config.yaml
n_head: 2
vocab_size: 1024
activation: "tanh_gelu"
norm: "layernorm"
bias: "all"
parallel_block: false
init_std_qkv: 0.051
init_std_down: 0.0057
beta2: 0.95
weight_decay: 0.089
grad_clip: 0.5
batch_tokens: 32768
doc_mask: true
Each number is 50 + 12 x the weight over its row's rms, rounded and kept within 0 to 99. Layers, rows and columns count from 0. The size before them is the row's rms in percent of the matrix's.

# layer 3 attention query, 64x64, rms 0.193, rows 0-31, columns 32-63
093:48 41 38 58 46 28 53 44 58 66 35 35 53 50 32 43 42 38 44 42 45 59 52 24 55 63 69 52 58 39 58 69
102:53 59 32 46 60 55 47 56 46 41 61 55 79 59 66 49 47 65 30 73 49 29 38 71 59 46 66 58 54 52 56 59
088:44 46 43 56 60 68 57 47 37 64 58 32 45 54 53 38 49 59 47 48 45 47 70 43 24 60 61 52 53 61 68 50
099:49 50 41 41 64 60 58 61 48 43 52 34 38 47 49 49 36 29 62 27 57 47 50 61 40 56 43 51 47 36 42 48
077:46 55 51 52 52 51 39 28 62 54 71 46 58 64 65 64 32 63 82 59 50 40 26 36 55 59 56 37 33 60 57 50
081:46 60 44 47 37 55 65 67 65 42 64 58 66 57 42 47 54 55 42 52 53 30 48 56 37 61 49 70 39 42 52 55
093:54 57 58 26 51 50 65 42 33 56 59 50 49 66 59 51 40 68 60 54 36 51 54 74 40 55 38 63 46 59 62 60
079:43 42 43 34 24 37 48 46 49 55 29 63 34 56 46 41 68 51 51 44 53 52 37 57 44 65 74 62 45 36 58 55
072:67 63 46 47 21 68 53 44 69 48 41 39 38 65 51 57 51 55 70 37 68 65 38 50 46 43 57 26 56 62 37 49
106:46 48 28 39 31 60 47 71 52 45 44 65 36 62 49 37 51 56 58 55 55 38 52 51 74 42 68 35 44 53 33 33
095:34 50 50 48 65 42 68 45 49 47 46 36 45 70 55 28 25 50 51 29 38 51 46 49 44 51 65 44 58 64 45 42
079:46 60 58 48 60 36 59 33 40 36 60 58 43 63 49 61 55 59 51 49 42 40 43 47 48 57 47 31 52 47 27 55
108:48 55 32 51 53 78 63 47 46 62 79 56 47 56 27 78 55 60 52 45 56 27 43 57 42 40 38 55 70 40 47 45
094:53 66 47 48 19 59 49 41 55 71 45 56 65 58 64 54 47 64 38 53 42 58 61 50 59 36 70 62 54 50 43 41
083:53 56 37 76 50 37 51 69 56 50 49 51 37 68 28 37 55 28 54 34 53 52 64 50 45 47 56 47 54 33 41 58
076:45 59 30 52 43 46 48 42 37 47 62 58 53 67 40 52 54 63 61 46 60 45 58 45 36 63 39 47 40 54 42 40
072:39 44 70 56 44 58 42 63 66 59 33 54 54 42 74 31 49 53 70 51 43 63 44 61 66 56 45 52 36 28 44 57
073:64 56 22 43 50 54 65 71 54 37 49 49 37 47 68 54 53 55 32 62 44 28 51 58 73 59 38 33 61 48 51 32
112:65 45 40 62 37 73 56 59 31 31 74 57 31 64 44 53 50 45 62 38 56 25 57 56 28 48 47 39 50 49 60 55
097:53 61 28 53 51 56 61 47 43 71 49 34 38 66 27 58 50 53 51 32 37 46 38 66 51 46 38 36 56 44 52 41
099:38 48 29 50 60 75 42 35 57 64 70 55 53 51 59 49 46 76 49 55 46 47 57 51 51 47 46 61 33 64 54 47
097:44 55 36 38 71 48 39 49 40 41 56 51 58 54 72 46 61 51 37 64 44 48 68 57 50 52 44 63 70 66 64 37
078:40 35 66 38 53 55 56 44 70 42 51 75 59 32 36 30 50 52 49 65 23 56 57 58 67 45 34 46 49 53 49 60
091:55 62 52 52 47 50 57 85 56 60 30 50 32 62 35 37 39 40 56 40 53 51 50 48 62 66 63 52 65 39 37 55
078:58 36 44 39 34 55 49 38 47 51 74 44 46 66 39 42 70 47 63 49 28 38 49 54 55 53 36 47 42 63 19 43
077:59 68 41 55 52 17 41 25 50 27 51 42 49 70 23 61 53 49 50 49 45 59 52 49 70 61 51 31 64 41 42 62
083:35 28 41 48 45 27 58 61 44 48 27 30 55 58 34 63 49 25 50 24 57 44 38 38 47 57 64 41 66 35 37 41
077:49 28 56 47 61 48 72 31 51 61 30 49 45 49 36 72 42 39 55 65 40 42 64 38 56 72 62 50 59 51 51 45
091:36 51 54 37 38 64 40 30 42 44 81 36 66 68 32 66 59 44 50 50 37 59 60 51 52 50 71 48 35 46 65 42
089:32 41 41 43 17 40 50 48 41 61 57 32 28 56 50 58 58 44 48 43 53 38 62 64 46 50 56 57 40 37 51 49
093:62 51 63 56 54 36 36 41 43 51 54 54 59 53 62 42 61 56 49 50 63 39 56 62 44 58 56 58 45 59 37 68
081:45 51 61 35 53 47 51 59 72 68 44 61 28 57 57 42 57 23 34 57 35 70 45 56 68 39 40 49 48 31 57 49
# layer 3 attention key, 64x64, rms 0.187, rows 0-31, columns 32-63
078:74 26 68 53 56 48 32 40 45 62 45 39 59 39 62 43 35 38 54 44 35 65 46 64 44 36 48 47 27 54 54 51
098:43 48 38 58 60 46 61 49 45 44 65 49 40 59 42 36 50 52 45 55 44 40 49 38 24 44 31 47 26 45 42 37
086:36 56 39 49 43 46 51 67 66 49 69 53 34 66 60 62 66 47 47 57 48 55 55 59 59 50 32 57 55 36 51 45
113:63 46 43 66 49 55 52 64 69 59 42 53 44 63 34 46 59 61 67 61 64 59 51 40 60 59 52 39 68 41 35 60
063:49 68 44 60 63 42 50 40 44 48 48 38 44 36 48 42 70 36 18 40 47 41 31 59 58 68 35 53 64 65 63 65
101:49 72 49 76 45 49 70 50 59 47 49 45 50 57 36 52 55 58 54 34 40 41 33 61 36 65 40 36 50 43 53 41
074:41 66 35 67 54 62 59 45 57 50 74 58 40 58 40 39 39 23 28 54 60 38 43 50 42 54 28 33 36 47 45 46
087:62 51 39 61 60 35 64 58 54 53 51 58 45 56 46 38 40 52 51 36 38 47 66 37 45 29 47 40 49 59 52 42
068:39 40 72 60 61 32 54 28 44 37 36 50 65 57 45 43 47 35 54 50 70 73 45 37 38 69 37 42 63 53 62 51
082:41 30 69 49 53 28 72 47 65 46 36 42 40 47 35 48 47 45 54 33 51 51 40 47 51 53 50 55 50 34 52 46
083:40 34 53 60 46 50 38 51 71 57 50 71 43 31 38 67 49 43 55 59 60 57 39 27 66 32 36 47 35 45 31 47
061:63 52 44 35 53 71 43 68 57 45 48 65 46 28 42 54 39 41 53 79 60 58 51 59 42 37 53 34 47 63 44 52
095:45 47 55 54 54 39 49 62 48 49 25 29 38 47 39 47 39 56 65 46 66 53 41 59 62 72 27 26 23 34 37 55
089:29 26 40 42 34 74 64 58 38 47 64 48 39 61 57 51 63 44 49 55 50 43 51 76 53 61 54 45 51 42 65 31
090:48 35 73 46 60 23 58 49 45 50 33 64 53 46 53 60 42 39 59 64 38 62 42 26 67 61 41 40 65 63 39 48
078:47 49 68 64 55 39 82 55 43 27 45 59 39 56 28 63 49 56 46 57 54 50 46 58 52 60 30 27 76 54 47 56
072:69 36 55 36 46 36 50 55 48 42 44 43 51 42 49 53 35 54 35 56 34 24 42 55 46 40 46 50 73 76 41 23
067:35 55 65 38 51 39 56 49 40 50 42 46 47 61 49 32 39 29 57 52 55 62 54 33 43 76 64 58 59 54 59 55
100:46 56 42 54 46 39 65 50 49 55 29 45 28 46 35 43 39 53 52 46 59 62 35 47 44 70 36 54 55 29 23 61
110:54 61 81 45 53 29 36 58 57 50 32 45 52 39 51 55 49 31 52 50 65 70 41 31 69 48 48 38 53 44 31 45
098:27 43 40 51 52 46 57 55 37 32 58 60 34 54 46 59 64 42 46 35 54 40 49 49 32 60 41 59 52 45 49 33
115:51 42 42 43 31 71 58 56 28 54 57 62 45 66 48 59 51 50 35 48 37 31 53 71 53 41 41 61 50 47 67 37
069:60 39 46 63 47 51 38 38 42 25 56 46 57 58 62 76 31 47 47 54 54 43 57 23 30 37 67 43 38 47 67 35
090:45 27 71 33 56 27 53 29 59 53 29 58 53 40 63 59 53 54 46 45 46 72 39 37 63 57 53 52 35 44 38 56
065:45 51 42 71 69 62 41 48 48 54 38 22 45 43 49 62 30 68 34 62 70 53 27 45 47 49 41 64 38 50 59 45
077:87 32 49 46 65 39 57 49 55 34 41 21 64 42 54 30 33 41 44 50 48 55 49 60 57 52 63 50 63 80 62 65
074:59 41 65 60 66 46 41 45 65 51 53 66 41 34 33 40 47 51 56 43 51 81 66 20 40 22 51 47 45 50 39 39
079:54 39 31 49 67 53 47 40 49 60 66 32 58 51 45 33 45 57 64 25 58 62 48 42 38 23 54 51 43 59 56 30
074:43 37 44 60 45 52 60 53 62 68 45 44 37 45 35 61 62 47 49 46 74 42 30 63 46 80 33 58 60 23 57 65
097:45 40 41 63 47 42 64 39 49 45 30 45 45 60 44 44 69 39 55 35 61 62 23 37 54 46 41 42 69 29 24 36
095:64 58 35 45 43 70 53 53 31 54 64 41 30 46 62 41 36 67 37 60 45 43 46 66 31 43 38 61 39 87 57 41
073:57 38 59 55 51 56 50 75 55 60 55 61 55 65 62 57 60 57 53 51 62 46 54 44 50 42 60 74 63 42 28 47
# layer 3 attention value, 64x64, rms 0.222, rows 0-17, columns 32-63
100:47 35 64 68 45 46 29 44 40 51 47 44 45 44 32 53 46 65 61 69 39 35 51 40 61 49 42 67 62 54 38 52
101:34 51 50 48 60 50 36 60 49 40 36 61 29 39 57 67 35 85 73 26 48 49 48 48 40 52 49 31 24 59 55 42
083:54 74 37 52 37 33 44 47 52 56 68 39 43 70 47 74 45 47 61 58 46 17 56 60 42 56 51 63 53 38 49 44
105:52 56 40 37 48 52 62 57 42 40 54 39 55 45 52 59 34 45 53 59 06 43 40 51 48 45 35 33 53 35 46 43
105:47 70 43 54 34 52 37 45 76 48 47 61 37 37 59 61 62 59 54 67 75 32 53 39 66 39 47 49 49 40 59 49
126:53 72 70 33 54 65 43 51 42 41 60 55 77 39 35 31 54 49 46 37 42 38 57 57 65 38 39 66 54 32 58 59
133:44 10 42 72 64 52 37 52 45 61 36 41 46 70 42 59 59 63 38 60 63 70 45 36 52 60 65 53 32 52 47 66
078:30 42 63 57 36 28 61 52 76 45 50 39 58 65 62 58 28 54 36 62 44 44 71 52 54 43 46 62 36 43 38 37
103:41 41 58 69 59 42 29 59 71 61 59 48 18 47 43 62 31 76 54 57 66 51 54 46 52 40 45 53 56 59 72 52
116:56 65 33 53 40 64 53 45 46 49 56 41 45 39 47 51 61 44 62 48 71 45 50 44 62 56 54 48 59 51 74 54
086:53 41 28 59 50 47 61 49 41 60 40 36 31 78 69 67 48 45 41 57 36 40 54 55 35 43 62 50 48 34 56 83
101:33 58 58 76 46 52 65 62 50 31 50 47 60 52 66 31 49 59 46 33 42 65 27 34 48 29 57 52 40 44 45 50
093:55 65 44 51 33 37 53 52 30 35 60 55 57 57 45 43 50 34 45 30 49 48 55 66 44 61 58 41 55 40 42 32
102:37 73 60 40 40 49 45 51 68 33 59 46 30 60 64 59 53 61 70 50 57 41 71 50 56 58 33 29 43 56 67 51
093:46 56 35 54 41 53 50 34 57 45 47 65 30 53 58 48 32 61 64 49 54 71 39 25 70 52 45 43 53 65 62 39
105:69 62 37 42 43 52 55 42 42 42 49 47 41 48 38 47 61 56 66 48 63 52 37 48 21 50 67 64 66 49 60 69
116:46 51 72 39 52 73 47 46 59 34 50 32 58 62 62 56 46 63 53 48 69 37 72 41 56 38 58 42 32 36 70 38
096:49 64 60 36 66 49 48 50 55 65 60 49 36 49 38 33 39 49 47 46 63 49 66 38 65 49 50 38 64 40 56 44
# layer 3 attention output (transposed), 64x64, rms 0.195, rows 0-17, columns 32-63
101:52 59 64 38 56 68 73 49 58 64 40 30 65 72 61 36 50 56 53 44 45 63 50 54 42 61 66 41 57 49 70 52
100:52 42 32 24 50 44 49 59 61 56 43 37 68 61 74 43 64 37 49 72 50 41 53 61 75 58 58 57 72 32 44 36
083:66 45 55 58 74 69 64 57 49 51 46 37 62 35 48 41 24 52 52 45 48 50 51 36 53 43 43 38 49 47 56 55
106:34 29 59 54 67 57 49 62 40 54 53 43 48 52 58 65 42 52 64 47 61 46 76 46 41 69 42 58 59 53 57 39
115:77 29 35 43 58 31 60 48 41 60 61 35 55 51 38 43 41 53 54 44 16 38 38 63 35 59 53 53 66 56 29 45
126:41 30 38 46 55 47 59 48 47 70 48 33 41 63 45 47 31 70 55 54 59 59 57 43 28 69 58 43 43 64 50 66
117:62 80 61 39 23 42 54 44 56 42 61 51 46 45 50 38 70 42 58 35 54 48 41 77 70 30 46 48 60 57 47 28
082:49 63 35 53 61 54 32 32 44 27 74 54 59 51 33 44 63 39 62 55 39 75 45 41 42 64 67 43 52 63 70 32
102:77 60 45 40 53 40 48 44 43 70 27 32 63 44 49 29 78 40 29 56 38 58 44 43 43 50 56 59 54 49 47 44
117:64 24 44 68 63 36 47 72 49 56 54 49 46 49 39 48 47 58 36 53 44 49 43 78 37 58 36 71 48 35 42 54
082:72 64 65 40 63 49 54 69 62 47 55 64 64 37 43 46 40 59 63 40 58 42 62 49 66 51 32 64 60 55 39 42
109:37 43 54 44 49 34 49 56 44 40 54 60 47 60 59 63 60 54 52 60 45 59 66 77 44 75 41 48 56 51 47 38
099:47 47 47 78 54 88 37 55 68 48 66 66 45 38 41 54 56 52 61 60 56 55 46 52 48 43 55 50 50 44 34 67
092:55 35 20 65 46 62 38 51 45 51 44 52 70 63 25 39 59 49 32 59 32 54 43 44 54 46 71 59 63 55 22 59
098:69 26 65 55 37 55 43 60 24 38 46 40 52 76 48 56 70 50 48 60 40 24 58 76 42 64 61 53 61 36 47 51
122:39 44 63 47 54 16 51 66 37 68 28 47 52 39 64 50 30 40 39 41 45 44 60 70 53 55 25 53 34 46 56 71
105:45 64 05 58 49 41 41 28 55 52 57 56 63 45 46 45 56 47 37 53 46 59 36 58 46 66 61 55 64 60 45 49
110:53 44 41 61 27 62 49 28 42 54 37 59 44 50 43 54 59 46 49 55 56 43 40 29 43 41 54 51 36 43 33 69